python train.py --attn_scale=0.196 --beta1=0.9 --grad_clip=2.0 --warmup_steps=0
Each number is 500 + 40 x the weight over its row's rms, rounded and kept within 0 to 999. Layers, rows and columns count from 0. Numbers have three digits each. The size before them is the row's rms in percent of the matrix's.

# up: layer 4 MLP up, 768x192, rms 0.141, rows 199-298, columns 0-63
# down: layer 4 MLP down (transposed), 768x192, rms 0.0692, rows 199-298, columns 0-63
up199 094:527474470425542441559531444531479460461521504486531542568484501513516516464441462549461446553544552511544459547459512466511523455543524541526532454451555482498466524483498516514548449462459499
down199 103:487476424510508488486486484466445474517535535527508485524487456492515459536523512550494490537540485517463539556522423454471468439515455484553439510520549526439517541488556535462499503554432476
up200 099:587527543482470441510517512507535510475495519519559509505476519503608516471472497569455512482525487400497535553537527511508530528527500499501481496506546455484430501564494466553516543531492547
down200 100:505506501561453489469534552586436464515499550480483481498562486488551518468519495567465558497513559498505486491557491534509470473540428481390535461481534348521534472488469569456541442508464532
up201 109:481518593531543442511478478465474478432458497504499487482519546480503484569521491483516518559505504533453465521457553517490546513464476522526462482490487453453469526493525511555540481489497472
down201 103:556547432527417466528470468491474500495458523471538496555509460485577474472529484514512512466486518471470575478481488540483557458449478513493516487513508443444428516477464513529503515444461454
up202 103:518444537434532481513427450485546498526519529515529507514535474471563463575444494542463495537537544483525480520479518527398468498442510539460461508535461461489582429543466435527501446485503490
down202 106:470459485546543481479472532422493444485432489504427458501528551491545531508492457560482472512532465511537466516496462431522506511436519500486507474526491544514553493451522531467520508574578538
up203 104:549466593498559515477584499538473483468473493497549493545461452493503478505505477466477502496473476541536545524488486504498498535581436569518520534522559506517520482487486479522485576492507499
down203 104:481503483481539444475532534485529489546439502499558512569452538548478566492505443557492525464539549500451502503493499502429496589551408512504539446465573517498574465432456511464446529475545494
up204 094:432528586468453481492510537456508540512581445507483480504524554466516523531534452487419456562483521485487514441532486548556523567479476456497573535511470450452498526536499475541432474474499500
down204 096:520529462548531495494514407541539427493430520492489504468484600493543456494490457505524481455508418453531499482498463531557435515530486479560544482542536455495400458495501462546563413405476503
up205 103:565488422464473424447546448477449449481513470497553503525546453481525434522496566445484533520540549469469518558513531540473461526412422507448511492466567485495569471549474499481464533526544397
down205 103:488506494513506489465469426494582493502504481539481401542553493475514534562497510530466552498533458473528531484448517507550561524503468511539515462494513389465446500500532502524491497479503459
up206 101:441523533433482515491469464567557489452459470494549564566523523461509470577485504544450462421485453488504479599430509533557582457462423524509464492517527497509492482482455536486503481488565512
down206 097:543470531541514475509468498478479485525443436505524472488495506555561500557511501507495432539545459503462451440465589519478443551439515560493462513532465549423526520554414503447506540512527542
up207 098:490520495461485491509405532489492490479482502489509422455549516481543461438554537522500478589495473503501521555515461514580500565520496511521491555515560467536476478564519488533499493488529498
down207 104:478405505504504474527480468577490535507564551518481547508517522530508545463583504506493472484468509607548480544469480482476531498499463485412563558499568592464555557479501547446468464505475475
up208 095:491469431442442461510580552535518509534489499468556482462487516446512506468524447461479496482480460475456513493431541565503559487550491598578513506548444530462555522524487490460451471536548467
down208 090:525535490506564491564517487494496520502498468515430518510520458523506506482545544524494416533515442482501475502510462577507454489465590518479388478525490510461493546497520522393481547461427573
up209 092:540474465537504505467512508509490450496477454485435479510492524481504508500484459550433496518535487431442493416493445525508472513534427512523496496501519507434507532489518526475507474446432496
down209 097:460524496510500533511446504487472494444572568478570511512535538428494462460468509465563531466533423546518397522463478469550496551537483479551473496518495549466428489489536535468443481488558534
up210 097:508456516526509517511527473499490541479489467490475392515497508500515464465465482478423518594519565444472541441570545568504498497513496474441500518473480505466467545535424512516514547435532546
down210 097:521449509526471522564468486576545405532436471467528490492524573473466515490525510451519518542590491424505510472556510485451511537556501480496508529496532465576494513536480561474446494525499474
up211 096:500541500481540548526540470502531439481562537456576531483514477474517440462574501495481544486461527444472524489490601487511508501492528493493562505528548517550477532464528508531471465478535516
down211 100:502508419518533555549444581468585519484528448500499456508484516558509485465565492479485512499563473487496490450488511555523497480480536430518513504502564519523483473469557578525426509554523503
up212 088:480523511436467571478510603475459527497402470488545531518492459484558557581460563458485484480493465491549479571517551462486528437486587487530427496571457520518498443493516417471505511483456457
down212 094:471504497519495496443475555469452516451556501523526535475495508421484600536493457486522425410497497542472542524529457423523525536520553497560561482478385488461488475564528453510551552518515487
up213 101:546525469467479544573504527499478487470524564446491463488577522464546505481480439487495460465515504560541527479482524494482482511476459490508507528505486527493509552487515490426467516519553425
down213 099:514475553486446552520497481488504509570519523561497537506551465442538523522511499545391468458512498510445522491465405596503454534582537502576459508582510507461475441518536499541484518558435486
up214 092:510469509537525494495470561475499548517471485483529573484444521562536429501574477553466514498502557524494465540444587564522447543479535535536516501473518488500485564462550528439456533463528535
down214 097:550455528477518526520509466477511525490533520443539505531512507530492446526486518551487458498516558469469515478506544463505359567482496492464515491466526507429428540459487460469515523454537569
up215 102:582504541493490445485529447483526449479518469447445530434474494550536511546445544515470593428462501521487486475528437585428495438472514441447540556497540504525481510461500515543514484443483499
down215 107:457563562486531485422526454430496554460625633516523519450524464529492456538571445471457542484471487486512543473500445519418516437516527457475520429526456567535504483511531536503473556591500499
up216 101:470475578451519486459526495490497456466516589473417559436462455539564504493502521534520491536475532543451521432488445526425483542424532508479463468488491444593458434507548533513537532480480529
down216 099:497498537454491538521506489488562615517472505478512473494507508483417425477501403507559474524429493487524530573521503511440474496424502463433514556518552495455433513534509557518585450605506521
up217 101:518527551528524517461494511556496458532492450446519554538480467483542491486370477476526506529458562449443598521469532593570520439478480568502555544474484571516474517456482525513524508447480452
down217 098:527496420518504505441543527556494468543507472509507492483490499493523539476495413483559489543547444571538524518503520535584480536501543480464472475535515559436496492486543445554461487433470518
up218 095:589465503432488327486428487491502481523450501402487507515488507538493518538543537520539537458508504456506444565534506518532480507481492494520531499537434557451410543459474562504479465541514554
down218 097:477520523473454557449512410539582560424481570579434532570524471515504540536533479486462484546460476493496513531569502445475522439496475541442545501512451558465505444431456527421482538503503528
up219 100:499522515445560489533520502532410540529486537510460476548457488514526485426501558482495490474442486531511496492494517567484457529479558447449471486521469526444510504531461479542516479472521501
down219 099:465574497521504469509485471502444562486560556572483539534449520473484458468495424509467435450515490516511547515484430599521506458467501593499518467504498567480545447571479503541524478545514517
up220 095:572471513466477476549459412482446600500500544472538494483425472506505479490436502501449488486515465472571493540479490546519514565481535470449566530493490535553438461423472521509539461522546463
down220 093:486515565435568613511491496465509456449460473482455478525466534526503546458467568503473568556465603528464514434536481456453532539447516502507492476489477497516525506481477591492517512480498456
up221 106:532498484506564517556406366501498502544516522476447516457533521498501502441514481521547581458490515407498516457440418481571491498512473513516478514459532508544478517523519528556484541467530558
down221 100:477540501575576553435547507471469469507528529535500468488523469545478470501535493499492551474492478422572482487512440466571487526406604561501537554506456464547492531495479481509564549523494540
up222 101:518527477460499490456542464498438507544451529519465512501484554536501465572505472437445508496550498491539533546507505499426592524503490488497516521498548531568514455415522486468532458515593489
down222 102:481474525593538461514479498531502548529534467474470536546482496466521451498525521470467497503478429515506428475446506437434517515445468491476563475535557470526554562460510538478487420525596518
up223 110:464466528475511495505460509472548576440497537510514516427492479455528545481488474501458496545496506491541529498558437616545510561449507483459538532453476465518569505502542444556470492475522508
down223 102:432496501557470454456518439547503483515445470528560383477493461542441454529451508547515484537498507473511520539565506538510417458505461537516434536491449467522505431536541474506540552518454538
up224 089:489538574460518498529435450504571419441491429450508523509442517419589572514578569484472451478522563425491539423483558393500499513467470456510453566525428495482498503537535482475546469459512514
down224 093:417417506573468546486486496538478521482482433481493478534471496467533518469416457525501537567552469528495458488496487500513534472558456470486560492515482476567517513519507429504547475470426543
up225 109:495526560497418455485475473540628493439526483400524497461487503565440502564511505534497467483493523469434494484493531477483490533517515504550460479530477536534452530514499474447521596432536430
down225 101:541568482537423513506513493437473526478555404536458498490510575466506506471459423551568457488533508468553577499526417492568426522499548453516545503476497447505539538510554510476519470539486415
up226 101:475474521474571546459477546538536466503531523483518469434453495476537573492589461541406555496542504477509525515507507531542520504543502564573456496511514513548430476442519421535524539416597522
down226 105:586483502486485541504531472447510497501502460606492476482525432502459478489543526509531500572469461476469501553462474536516554525534488488492465464488469458509492559518529512525481463521495490
up227 095:496514591485471493453474532538504510511487504492485472482463512559480482531444387485488501501474444445412458566531447476540475451532535482430469477463456556446498464510493535510467498448582543
down227 097:497423541464478585461483525537492495476476518492468506400562505561519560482487509549463465541524512572452484513444440425534548522453543500407497476447446503495523490537433491485474500562511534
up228 105:497598486452490470534506491525530472468539505459462485519534527517577483456528490516501471497492523463556453528550464372516549525553528484473465491480484517513550539471436469411562454511478564
down228 100:517507474591467523518513514564470452461459501497559483479470472521506496512494519569461551534486554497434509519504523484519461464527441419504508482455491470510513522455564524462449509516479574
up229 100:530563452450501514511516463537541511484512523424485476501445538444530498516449497529486557460475439485466499489540544410505464570572509504561494499568468558509428428556516484472586521521461474
down229 101:455571486462478425561498572563490498554570433564492533487511479480455423500461548463464492522520524483499532473447527544499435428508563523475513485508463571534436463516522473440565496502570519
up230 097:496483563494460521469526529478462495494575548517483513616483507509522543514550455522471560470462489495508447546513530513560550450543512503520459511488458476523529507479549464541487462459581545
down230 097:422488548558505447525550534555545550545465529514473446488478480507448477495541527475508513399462546506532496480448464549525584478588504490539523519470529546516484444496470461535589436500530529
up231 098:518516546534532506543506549512493466493533533475517490515536542500461484474519435497494532509457495514575474531459534444400453523556444492568440520534457543397526475507435477458500573471528489
down231 094:523495518515499489387547435498518541530505518533488507485456557489461439487559484519516478492466504501473506525587428557497445489443481439472522525520450520462475483548496457421499525480490532
up232 094:554566486455545497535463423503521475456530553518495529494511548510494480503466482501543486533497525497508527423400554516480550480471540531522521537565518437407572588582474454484507528582515509
down232 093:531560534508419483535584547477510538517513456460413501559508484496514550501478524495463497502467533496483523492473428552425541462534542527479457512525562531445546548511470496469537449577483524
up233 095:509460559512519502507504459509468550538531518526518515522483459407494547472529562492530457467489512521548540502534517532465521563523522462415543528540540438518438501419478514444553509522444498
down233 101:507573490457469529524468495454522511529465446526501472488480520454518532466501537508464456495480468467488516458483455449502512500517550522597515475563459450529466502489482488550538544556594525
up234 091:546484557517520504461525481444469482486508494498491541508471491405525476577491479492521415519505423511559518522535549478517504569584600456425543545467537508489503514451497456558509480483459509
down234 101:495502584527487454454516423489527459476475460514479523465538435460476496483480523479572470514549451513510517500405560447527476568582517421506482525457514497487469504530527449516562515439491471
up235 097:437468531476549480596488500462536486504543472559478516464548506506514458553479493540507512551408500486506492533474507495440499502504451479457534467444536439491436478576388462527535488532490548
down235 102:488444539458509522497440481491484448474543463504500560423503439509542513525522447504528502511532490407501409498532448494446492495467490502484570576521504512479502517470560447515508489446490587
up236 105:468535536512557527493456484491451399478470462529498563456470533466525523459480472549504504546502501561512499507514495559521540513507570542558587535577532503581473489523471510475538419465466485
down236 106:500518500543539528508539493446414472457505536525569495496464541451514491563590504485476532502472466476455511465534417515526522487447494430537529472517526518540463489510570553481494511530484482
up237 101:513527523454472457471542473464466485505523493537464456478540437587530540545506523446507392534463559505549547513510551457450559599508479506487460557502490520563538524510468487495513538515529472
down237 103:458511471522512524508417484468469484426530527504559532518544540501546447520553476520469445494481510568422402411431486519545458473522567502515507430517492458452490447554462455509469506577488570
up238 098:540521476557521459516467542525517505501522531520513509485479578542567470471490464519499513535541488513508515567526521471504507526584542471553445511485482511482471530545494472519480477449515539
down238 104:565506468515530520570552462473449441439550483445537479503464586500454458512434542479508445466493439486517485525516512482520468425487467522539504563430458518535585493531495461545587580558514513
up239 107:544493516499560554445570536537425494496500481483550475495471551510535515429540478508461498485518544474459505553484516456489498508540498482614550499479526449427462470513519532493492550464518466
down239 101:515480487465487493437537445495460507526457536511526523492495436528493528509570472454520480471486569524524505540523523515402461593531492515486499491484474564488554498466551488527528576473500458
up240 101:550573403525545520432501507540539549473459568440463455498504526511484474446410473520511467490445526519432481459461509545521536483483567561534529462483491444527499495510451471497423523459453530
down240 098:516442474524445535458493531454456542506519528519459475534522533521479465467518467514496466504503482555484475414390549538528508558538478439526566500486523536522511468529523537506540526527543438
up241 098:563527535525513547500453485488430531455521520464550480477419460539479509495487579466465478469477469535497505483449503507470530507493484482513522485464467514502514460532436477494537593515548477
down241 095:537494521534502499481501507456584623437461583496553475431509503452485486545531536545490484581517547477551572423477538462498455486489470446533490424523523484455494425531523573498451525485461505
up242 101:546498456472423455521500477479519530530572479467486510489519461485490545563496492418423482564433545600496509494457455481523512465462577432541541557486471532465550568453559482509498467468495511
down242 103:522422478527476445498424479484482458532559578444525466484546475584462486539522493463470528560500516552460510574525554519516525460515541509473506466431448537525480520427500444512516512436531507
up243 092:489454541562443498469484531459441484568529558531519512504458547487460436472445500581520492565409454511542468528495493535523426511485423538473533497422589456448464466583453457500492506536527499
down243 097:487566513571474521516563489480440515449439536553435480557542505538450483525473503490515495577477449477549472440517493489439472475419454527497552502481494508522474498565502548525473560487474525
up244 101:531515506467528504466446503516544476501545512467523495498521494491580541545492511474506533408490519479550512475503455491481511447526488458413466475486509520513579480458441444428386504419530545
down244 097:483527444507570456462568552507456516519484418471566446530476485443450512460412476499562531465499496446567565566543502462524462512511587547482472483446471514552605528483479480423525492506504429
up245 108:501517470486554463443527487386461518533461564483565536548546553526474484485524515510487471477460465544601514486442494486516465570450492452525434504480470509551581523456548535472485532480510519
down245 102:521521521530468537483546532452476528538490499403471575596476485513516475520500548532496555549498454510425540508476512476518507506462552504486464466517485547465433487516477506532428478524437431
up246 099:582576398459533496498561503494478538451542524499478492423448503449504515496465523562458516408506471537485514482437603461511550470509495494533444478560495459421584496517477436522432496450487544
down246 100:540629526512481419553525525531561517580482493457473516449549532491461437522524449481508468473447529529551450533451493451494459543546516518519491592572444558414521435475516526475505542495432569
up247 103:569487468444506495510433442495427512584470512508512552513502496536452455501506441480533464518484505457507504537534517442487503543434470528469499497586510503520546496484455461511430522510415531
down247 102:493496497476449554549513494508549483480448539549508478551516454578498454442478498521443532506458476490507430472537548470495482522429524421424453527479525546496514447553549514480511444509548555
up248 091:518463550500443464446501459507521535497479494489546561499463538497510454502541515483522446389535514453480540514506494421535546431479468486538467544540579511460461509477460536415397541499530558
down248 104:526541463537414407534464485471512517516490547523549416560494519528421497533561566455469512399534547488526466426514540472513525432490547503567544449520483506500551506475552502466434576462563573
up249 099:499517571448572594516449524509450509491518455520416511477477519535464508425505533489460550539493524451517464589475497535571496488446498483662446538567498534522521519543500436470480522565444469
down249 094:429504514480546532495555508535510496557510470545505446447466464468500501581528519500522492486503448489554557470477486518472545502522469410426460507506484542486533428403515519482542513533578490
up250 118:491511486530550470503482488480495482499544453485467473408522497500565482429468496482447442554496555509418498496513419414531520626634523521434471524537514502510492458491462490509479479530505547
down250 106:515502536510537541550507483478440468506536436472501530537529496550487462489539559560519453469549552488435462485508516455482537494459450537438535415521529460519455490455554468485459527498448503
up251 106:472493499510519470445485497534554534513487538487538467497541528439483500609415431486472523475487487494452529520490441501531504493510545520446586498517464440462532534506518547441494386489445489
down251 103:490493546466537486493474462488580445515460570496570499432543497457531493529507532510539539486559530603482526495530510535480486488508538520483431453469485501558495497450550533505470501504410507
up252 114:489510512476461557486500508507527522513474489497547489495536495544528504477490449455530555589509522469495502536443498487501507564557461484497532539532486510516520511448546453504531525490430488
down252 109:546535491464533524446496543519506471534491563440544419472482446501470508492464560474507524469495527458584457544553503512549516452356478355484451431504543498526514463448487554534435458529564507
up253 098:453420531423447479561518419580517492463538521491583515464492495505491501526482449518488516497499513474531446463453506525509556479489539505554516578527501436508471496609494493504538488499428482
down253 099:446479562480529509479564534564460462561439470506434497518557477492497552523523531501545506447510482521580591507484507515544502485488526509503508430490461484514408441446535496483497398489505565
up254 092:527561540476474506520511481484484514480505459502586525492513529558576527555577464520457494436495439568497480497526462507455536448454545470540543516506500443484378491513480531454535540521468567
down254 101:572563572465489534465473576489522546568565424518470495433471485486464451549516445515453456486472511503434447490555466499482516516459520447487544461539517524515523430469553506507461489489441489
up255 101:517495567516488517520516561482490497491560471452531540560534501499543557550540480463465487529477493435489517496489541577449501493505488429446428550534472445501510457512497528521468512491486562
down255 098:482473542559491427480502422522483494506462429475517520500485485500421509498440582516475497522516445463510517447552558432583555537454543467530488633528541549493493491568404565526554463533467530
up256 100:495442464491511508534491562459527567440527490529524545533472464464478528573486413543528468533477552485569530455501424520440428512512587533476533487548529522445586506413507466490542544465472486
down256 106:425551537476500418466488594507616440463508451451515493449463509504485510499555489553503541469571477525523464525493416512499511500502512443523514485494492457552440520480484517450500521443547562
up257 026:429455538508518547533506390476527437479451529450459504452513553549531536423501546562456468504488541468537548490454512481462527534496462478471518555452523540448474504464515526479492455519500478
down257 042:521515500512513486534493526458454547474445423615503495437506525514441523573477526485548514433455546550500523536464453503487455480500560516477515458435555479496500549463502415552471507543469543
up258 104:537475465500571542521509506460572510422484455519462530472527521494447506515536548491511511577445535429498544480461539533576496433542492575443508514525461500454576453539464529523439515444474459
down258 098:528494434469515489583473577550521488489483413507461531467486419429516501456543510490495438480542470563410495518509523552495550504502490439464454499503550518544535527620473511478423452496463477
up259 090:512455445498544524469469525532486534511456459438553543454450477474477481505435476472455503549526460403568448558456526496472575509486487442449495554471530491511489489504512509456559443455496522
down259 091:512463534482493556460534492539441535469439523461445521549525513437488471572390469499520502526508447477527503459475519553513571568470498436475502509474506526521517485505598530502522560437483491
up260 095:499471454502543439535445513470512560452540516469506475508543593508445462422489543439506479481506487464465500541521520498423451519490534558428492559477476480482491569507505488476516530523545513
down260 097:469535519559509461497510552532436490531468470454508487447499490475461489506573502494509591514521387495565487499442493577536498487456420457433499487561511469569512531505473529553500456473444509
up261 098:492464451456563533504544542472536503433482515478449453532502554429534411504514502497474523389477501542481481497505459472546530410510525514543538492553513513458529529508468486518528496455513516
down261 100:485376473506526474557520498484398494451531459484492482491493504516475500478531499522513461476530454461539444520480445502482547459529610457503493536547502519525372507547442469466565510489518554
up262 089:478554495540467482530486471499520515472459545511493474492470470479475453555468424477509533519460543468476500582525524531456489519508568565444467528497475526482549518468526526471517476579542473
down262 096:414530490456493453483519524532478578500537504520552516592505460454541484601540472537502639558507453551473469487488502433470464469556523498460569493487491521470515454449504539467547515472536489
up263 107:511548533465480473436508502492566516443561505550446483509508594431493431505514516524474486447554461506441506534510589512494469596577427454538555516492558512498529624475448413479488489532495476
down263 103:517513466633513383472571409492504488547566545538503518519493521452442495568533560482476546393560564433545463510459523540502513498528445521503541512503481502541541505537471472476478511497492500
up264 103:463489539468453486434517539456488523529498453473519559518450510456481528435505402544532479532483480439491479402508525465553495484460555433438513549530508488535520497511458479558470516503482496
down264 104:463479534561505482450479518493533499477527452529491490556482494471537459460497493457467507557559543495481526516534524483457500464571527416495545462550522474510476459514429523540506544449555482
up265 104:510555461468579478514577558451474526562543575498459530552495526496510474464510522495519454487521453573501464523467449512456485518494501469456558521557497504440495482528479547477541585488435384
down265 104:580546489456473428496513533430505492485448474463497532541523491518437476509492446483581519470489475438515525475508412443509557517552456551499477491490564430444527445398464450454513563489482541
up266 094:560535451502523516571545535482464497480396462479531547502509473482463485454516541462510533505479507575432513549506511555517552471530525472554514483458490451466494506479466482526455479453484456
down266 094:454422500568509497495440480528460511524481515503490477518477478525462544480474487465520576449484525472499478492529474533544545505499490444551471449427468496527510473503531463559482519514566521
up267 100:575551448463529573483552523439516435488470502563472503544503463448540487554509516509418449427442403544483460560475490495512497535492567552506479460463525527553495502448541519482461583509440438
down267 097:517536516541489530401537445456542493613533513487525562455541531518492453521467502523558434506458436592530461479434473457501451497482485503428436428521507521512536522481583550486503508501444476
up268 104:530544502472540491468513563535595492485470512435469555570629431532475464503476457512453463455474548491449576481541494472535504526508469560453460483473456498444509472510503409490460592494526511
down268 101:477514478478474455522397491569503450500523542475566488488480458444474545504527483484457539466441511564544538570531503512543535528473507462585474452472539551453515491503465546484501470541529568
up269 103:449544552479449516525451507480502542490462430419551439511446455412512566482515482515450469455508578480468531522479480477441459482470516489577545513492508497538515509466472528495583546528562436
down269 104:581562487522451532441539566434549554422482493499471532545542517535551470463524528559523507537504440465461499492512495461551445463490486495535462494453483474493481477530547494507446523427555427
up270 108:525509538484473526508488540422476486487476461496500514543521518459554522479478438492471462493502469523587513571541515602502480500449548511487545464466599478388475528530503515490496472489491531
down270 106:537500505572502424579409517491456510487532507472498481494487496476512499542529520482541490528519478489524525482476469577537515456541461458540492477484463499478471520623595510448499528421508525
up271 093:486504461501505489461455440530497447535450486436514536493543487511558460468462480507474529486520488535420437523413519528501491481607429516477498497563500447486557512504439521460481511593506476
down271 097:470440392531465492509498476513464500467508498516410479479530490536492540587434502546468489507532467510504512470458526513478448458504455497487504500511544531492566486454461443565465634536539554
up272 097:521454499474529490475518533547524478450562454475536464545524499570512474405475464458475445551471506468542569458560508547559492472441454532563519500525489522512467505560492486542521514535448422
down272 098:458465472483505519505518523471421516420512533503448449560561466509494534450517469503449462512486448508500564527535472491546536529512526493500494507439498505501381476522555521544416469551499526
up273 095:564463466505523466505501548534496551508510503523517497502479504503505518492562545540470575461464492462479414520501554522445542407537539566432523557511491567492457577461482589479542482537499504
down273 093:559496484562483576520492503507456469510487533559495469509536437511552542491561476510560521481527480478570465500468444556519475482440521557501470519427508517462418561501491446510474509528460517
up274 094:451406566467502516454586510451489498426455484487523551547523450549567549448454486468514515511532446593495554471547535513485511517527531554542414497530477529520459478469506518512506505477494508
down274 102:499434488497457439498508461517459480552506531557503523422469487516495512525490491424524498506556428484469449500480457516548506495474487507476569481433540489442537554580564501560503547480490490
up275 099:488540424457537527510501438461503502546527518483529486535477509440496514535579512578450477517511499480433463566491439516546429463478497483509531533450522570557565460493483490465498514527542505
down275 096:474484542424472501498574552462543469517484437499491553502441427475486489507510485505547465510477557544414459533458525531509460481474484542564477504460533532488478518440499609524485476523458519
up276 091:448428498509505387557490515494490538523508446485519478365436541561509451486482497528476471380479515490474477502511501516510521508488554515554526518520509589424503491462518581517528469547514481
down276 090:441485531572521463481473520477522528471490476555495523524507445503491518529512501503493521463499496492513518502574503515559448429458419524540462473436449531441487455522402533442523530513497467
up277 111:455512512518487486423534536541501546419470554489449466486506574483410513549518453462469535535450529551552475557485528469472550522416508520530520569557439498511480548512407393508470506508500496
down277 108:459570482451516499469514527442588487531505511506502557464480538532487445517536481534495469533516473461545497482522489459455513550424514515555519471471442492556499467556488459529522463508469473
up278 104:386541494490519500542534485624549469461512525573530442525465446469424490506521516478506438505439511537487503549539506545523418528486554550557501506507592489543465453461428545476400533533523489
down278 100:509530540506531441484468616581503514447480457443471536464484474422472561545453481478437463541464494553476508465452534537432479532504519501480474525473505574499522517441547533471530458474497455
up279 091:531526536508514491539501543461454548546531495527431510472513449475506489461537464551511536492481476480464521511433519401519521500531501491510494529570509550509497549489493465487469461472473458
down279 096:537500509453493501503519501437446498543547527522566474426585580449493487455601515459487572506441497522471484536492454498425475540545505486512399494549524513500563523481461538402544502451512457
up280 100:556508497511484475515516574527454586560447540406522567526464523515505548477512569531494447499469466512526482474529530470528539462500501503601433536547512489478467483464481430503484482484506535
down280 099:532505492511513506514417467500585530527490561451486500476454571549464564429432452474490503487581537465539449457436514531459560533530511555551415517484528519555516415522490474423444514539494511
up281 096:533474446454519541401458524478560502512517425456501494483401509507520522437503462394481506523536449523431451502547529540499467516465550545512516483550480539519532553546455429488461531514492518
down281 095:436517487469508500503502542458524525528510523479490450534462395513530473491430500464510518497507445493515472519523521461517572540511501558511517439553520527521447542484472451475499512528494561
up282 097:444418514487493510393555542464527501496461500493532531461525444505506504543503450488472537437505506465514500554429512537525481439481472449455612607522577440488461503551545472512571527472454397
down282 102:547532501485593496557503532542514505483460520457412477488558512535521522501517528433479523531519526456508401505516486569523493553455501387532509445457457543513442559501481525484564485436397525
up283 094:497498525451534471512420449508462502493465476531478518558512542483485480512560528472510441556513480534572435540481478469486562499476542470397450503470490547551510435501520499543530459498472518
down283 095:556532475516551426555507546486479452474476540437547507527562476466449465538577523524546487452575452476521628448545454495451516487455514441553503472465500426516463436480533455483466489434449546
up284 098:497439537455505442500503480469505438491538501534566521437532461494534493520496528531533441481526515496439501512468565461526563564471560461504542480524485436562540421498477458527509516492430521
down284 099:525537570516439513434436451495531446457549527476486422469531474443542500395560535504482536447494455491516455458491463507517459455471559535505530537489553524461582523527514524563561501517522481
up285 115:519500502493577476516505525516465536515522449479485506432480584490445502468493516519425499602483486504520597487463497485547435509456543534514541460509539538535549568546456456491462525423520489
down285 104:590459540533467470534481494506493486486551574472441523460482523465471494493484500450504497480526593538490514570495528483550502514432508480470549460448497500500539561565487474497492513478519511
up286 095:534509559459555480497512467464466562467506514511495508417507485385557536519494543519490531509478485533458517465483546519510470444597508466463499572521397525483492516538506545493472518534523503
down286 100:493544521503529471476547515515479500507580499515500474449452472419540607526504496503541484547486563460510412498398458437441490468496498509471573475497500558516472520565480480490555511533538497
up287 099:504516449504459529504529424400474496514496469519538495575497544502495487516436565641451526537500482480475492498472488485484499543510505498530558473474475518558486496508469462518525517491476475
down287 100:416453531518527459496545462546547493522503505511523482499519504525479553496505500438534470470538427543497524549459482476482465470426445519489493464496501539549554569461489562508495566474501491
up288 110:496562563468476416495554506527470485435521500509516553590451463485508477513543519543538463484472550378491462550488572486505493487439460572535509500450512516521548457468494445478499545505495442
down288 107:452549498427497554567480385448503545499465504499530436527528480554408469502463500475506415525526541456508472499481443533501508533577492542452516494456546502554536549466512499429485503501449498
up289 099:516537510496558555547523523493517488492574538542534596543474605406526499468503531461532536435511474473520520521481479470519515460483457486538410583503569437520507424500479543435503508592477473
down289 104:607514549476487514531482550553543463483511495491524484440486502470506513553479479509463514612498543468449435468519459431485508483537513608524519539459456516525548528456484485528539571521474483
up290 100:488523545386507486492493523439500537514464447532524507518571523465493481499532517486396546519520496498529540503381459532481494497543482487513535492477493499518520507456505539507452546539489528
down290 099:534559461528493503487540503426500490456514567508466594502536502475526443579446429542506375472484433467537490508560470451475435542449545470483471527487420506486491444508566553482534554510508488
up291 097:508486469560494575528495525433479546541522512452469498579482524432509497542439565480506491487472438574508527504497544482421506551539454484592521503496541482473527521549415525472502489401523480
down291 098:537460497560451621592515545467602496467509460505502535511475484526521509494443465465489485540467477577451488528498444474504526537473504505544494551473517507389405452581517466551514485466575570
up292 090:532497527531557486564527466491443446524471460476506473515475548436498400426521545494476541546482531514463516507454511510454482488532495516440534513497450493441428480569485499484478382481439484
down292 094:476460434458512455483436457520545476473540515515530479514493493527520543540501467430500459531479418509552476479548535555588475613524530531554490499466520492507480451516531434555520442544600505
up293 111:519519524501514514495443520521453464491454524528554524571478524501533554571408517544473481466458522535490550490489436485447531475476480413462664529486517585518507520490499428577491528491468499
down293 102:558472457485488541469568458519505502508500503495441512480553498546522489473491495487499481481491461497432553503489558466506499492532534465479438537485450551580423527502539527481460465497448555
up294 102:513471528496516468504508505569475511505547489506536580475525549460518443498448526488415447492546497521440562483499510475442486435525508478412522533507521440481478412475496517529584537504535471
down294 106:534534490492471464473511542484451529483493476514491485531498494540571460469476505491495495459514460494499512482595485486545562497574466552480515530515466504503444539526510500521483489465482498
up295 102:553566485444490584503474509614517529482479568457542482453449554568482505420476506525500556546494522508560470496461528546531509561539490499484522510457516523519551552439499435486489488446457511
down295 104:468504541499548495431449501442450545516479498438497514505454577516494512508494470516442499493487477471583472535513527496506525560549596500506489546484457550450493462493468440561462522452500500
up296 084:479478438495553531525483496485497446493509426502521487504514455481591524541495442440456588565503526487494510451511490536565491486484476581515486571567479549460503481443601523481516524463494519
down296 095:496485473572470540586478479523470439517508446485499502484552526540502502520536494512559503443529433506513492496482484545516472440497437519465525416510424524448556500469461546500444565441541471
up297 105:516503516495420461513491479493430543498509523482516552500402496442496528477504469493472443465488475526448505464510580492521436474531542548536515447544503489512535500540444497463430560472572468
down297 096:486466469489539494526518570488549439514480475514516461458518478465481485470562614487518551469440556520506478471592490487499487409579520479447545476510460522556474442485518537509475589546493538
up298 095:574534493530508465496480473537430511512449471477570507551431551522540481540460520489543510494507486494530461511471463551450495533437487486476502544511558523440451486460477491585478506527444534
down298 095:505505525531499524538462566542533478490505460453560538474507542536442472515516512523460559531520533496485440411497477575552456400555497465507521504508483478498499523474493488532501575511469528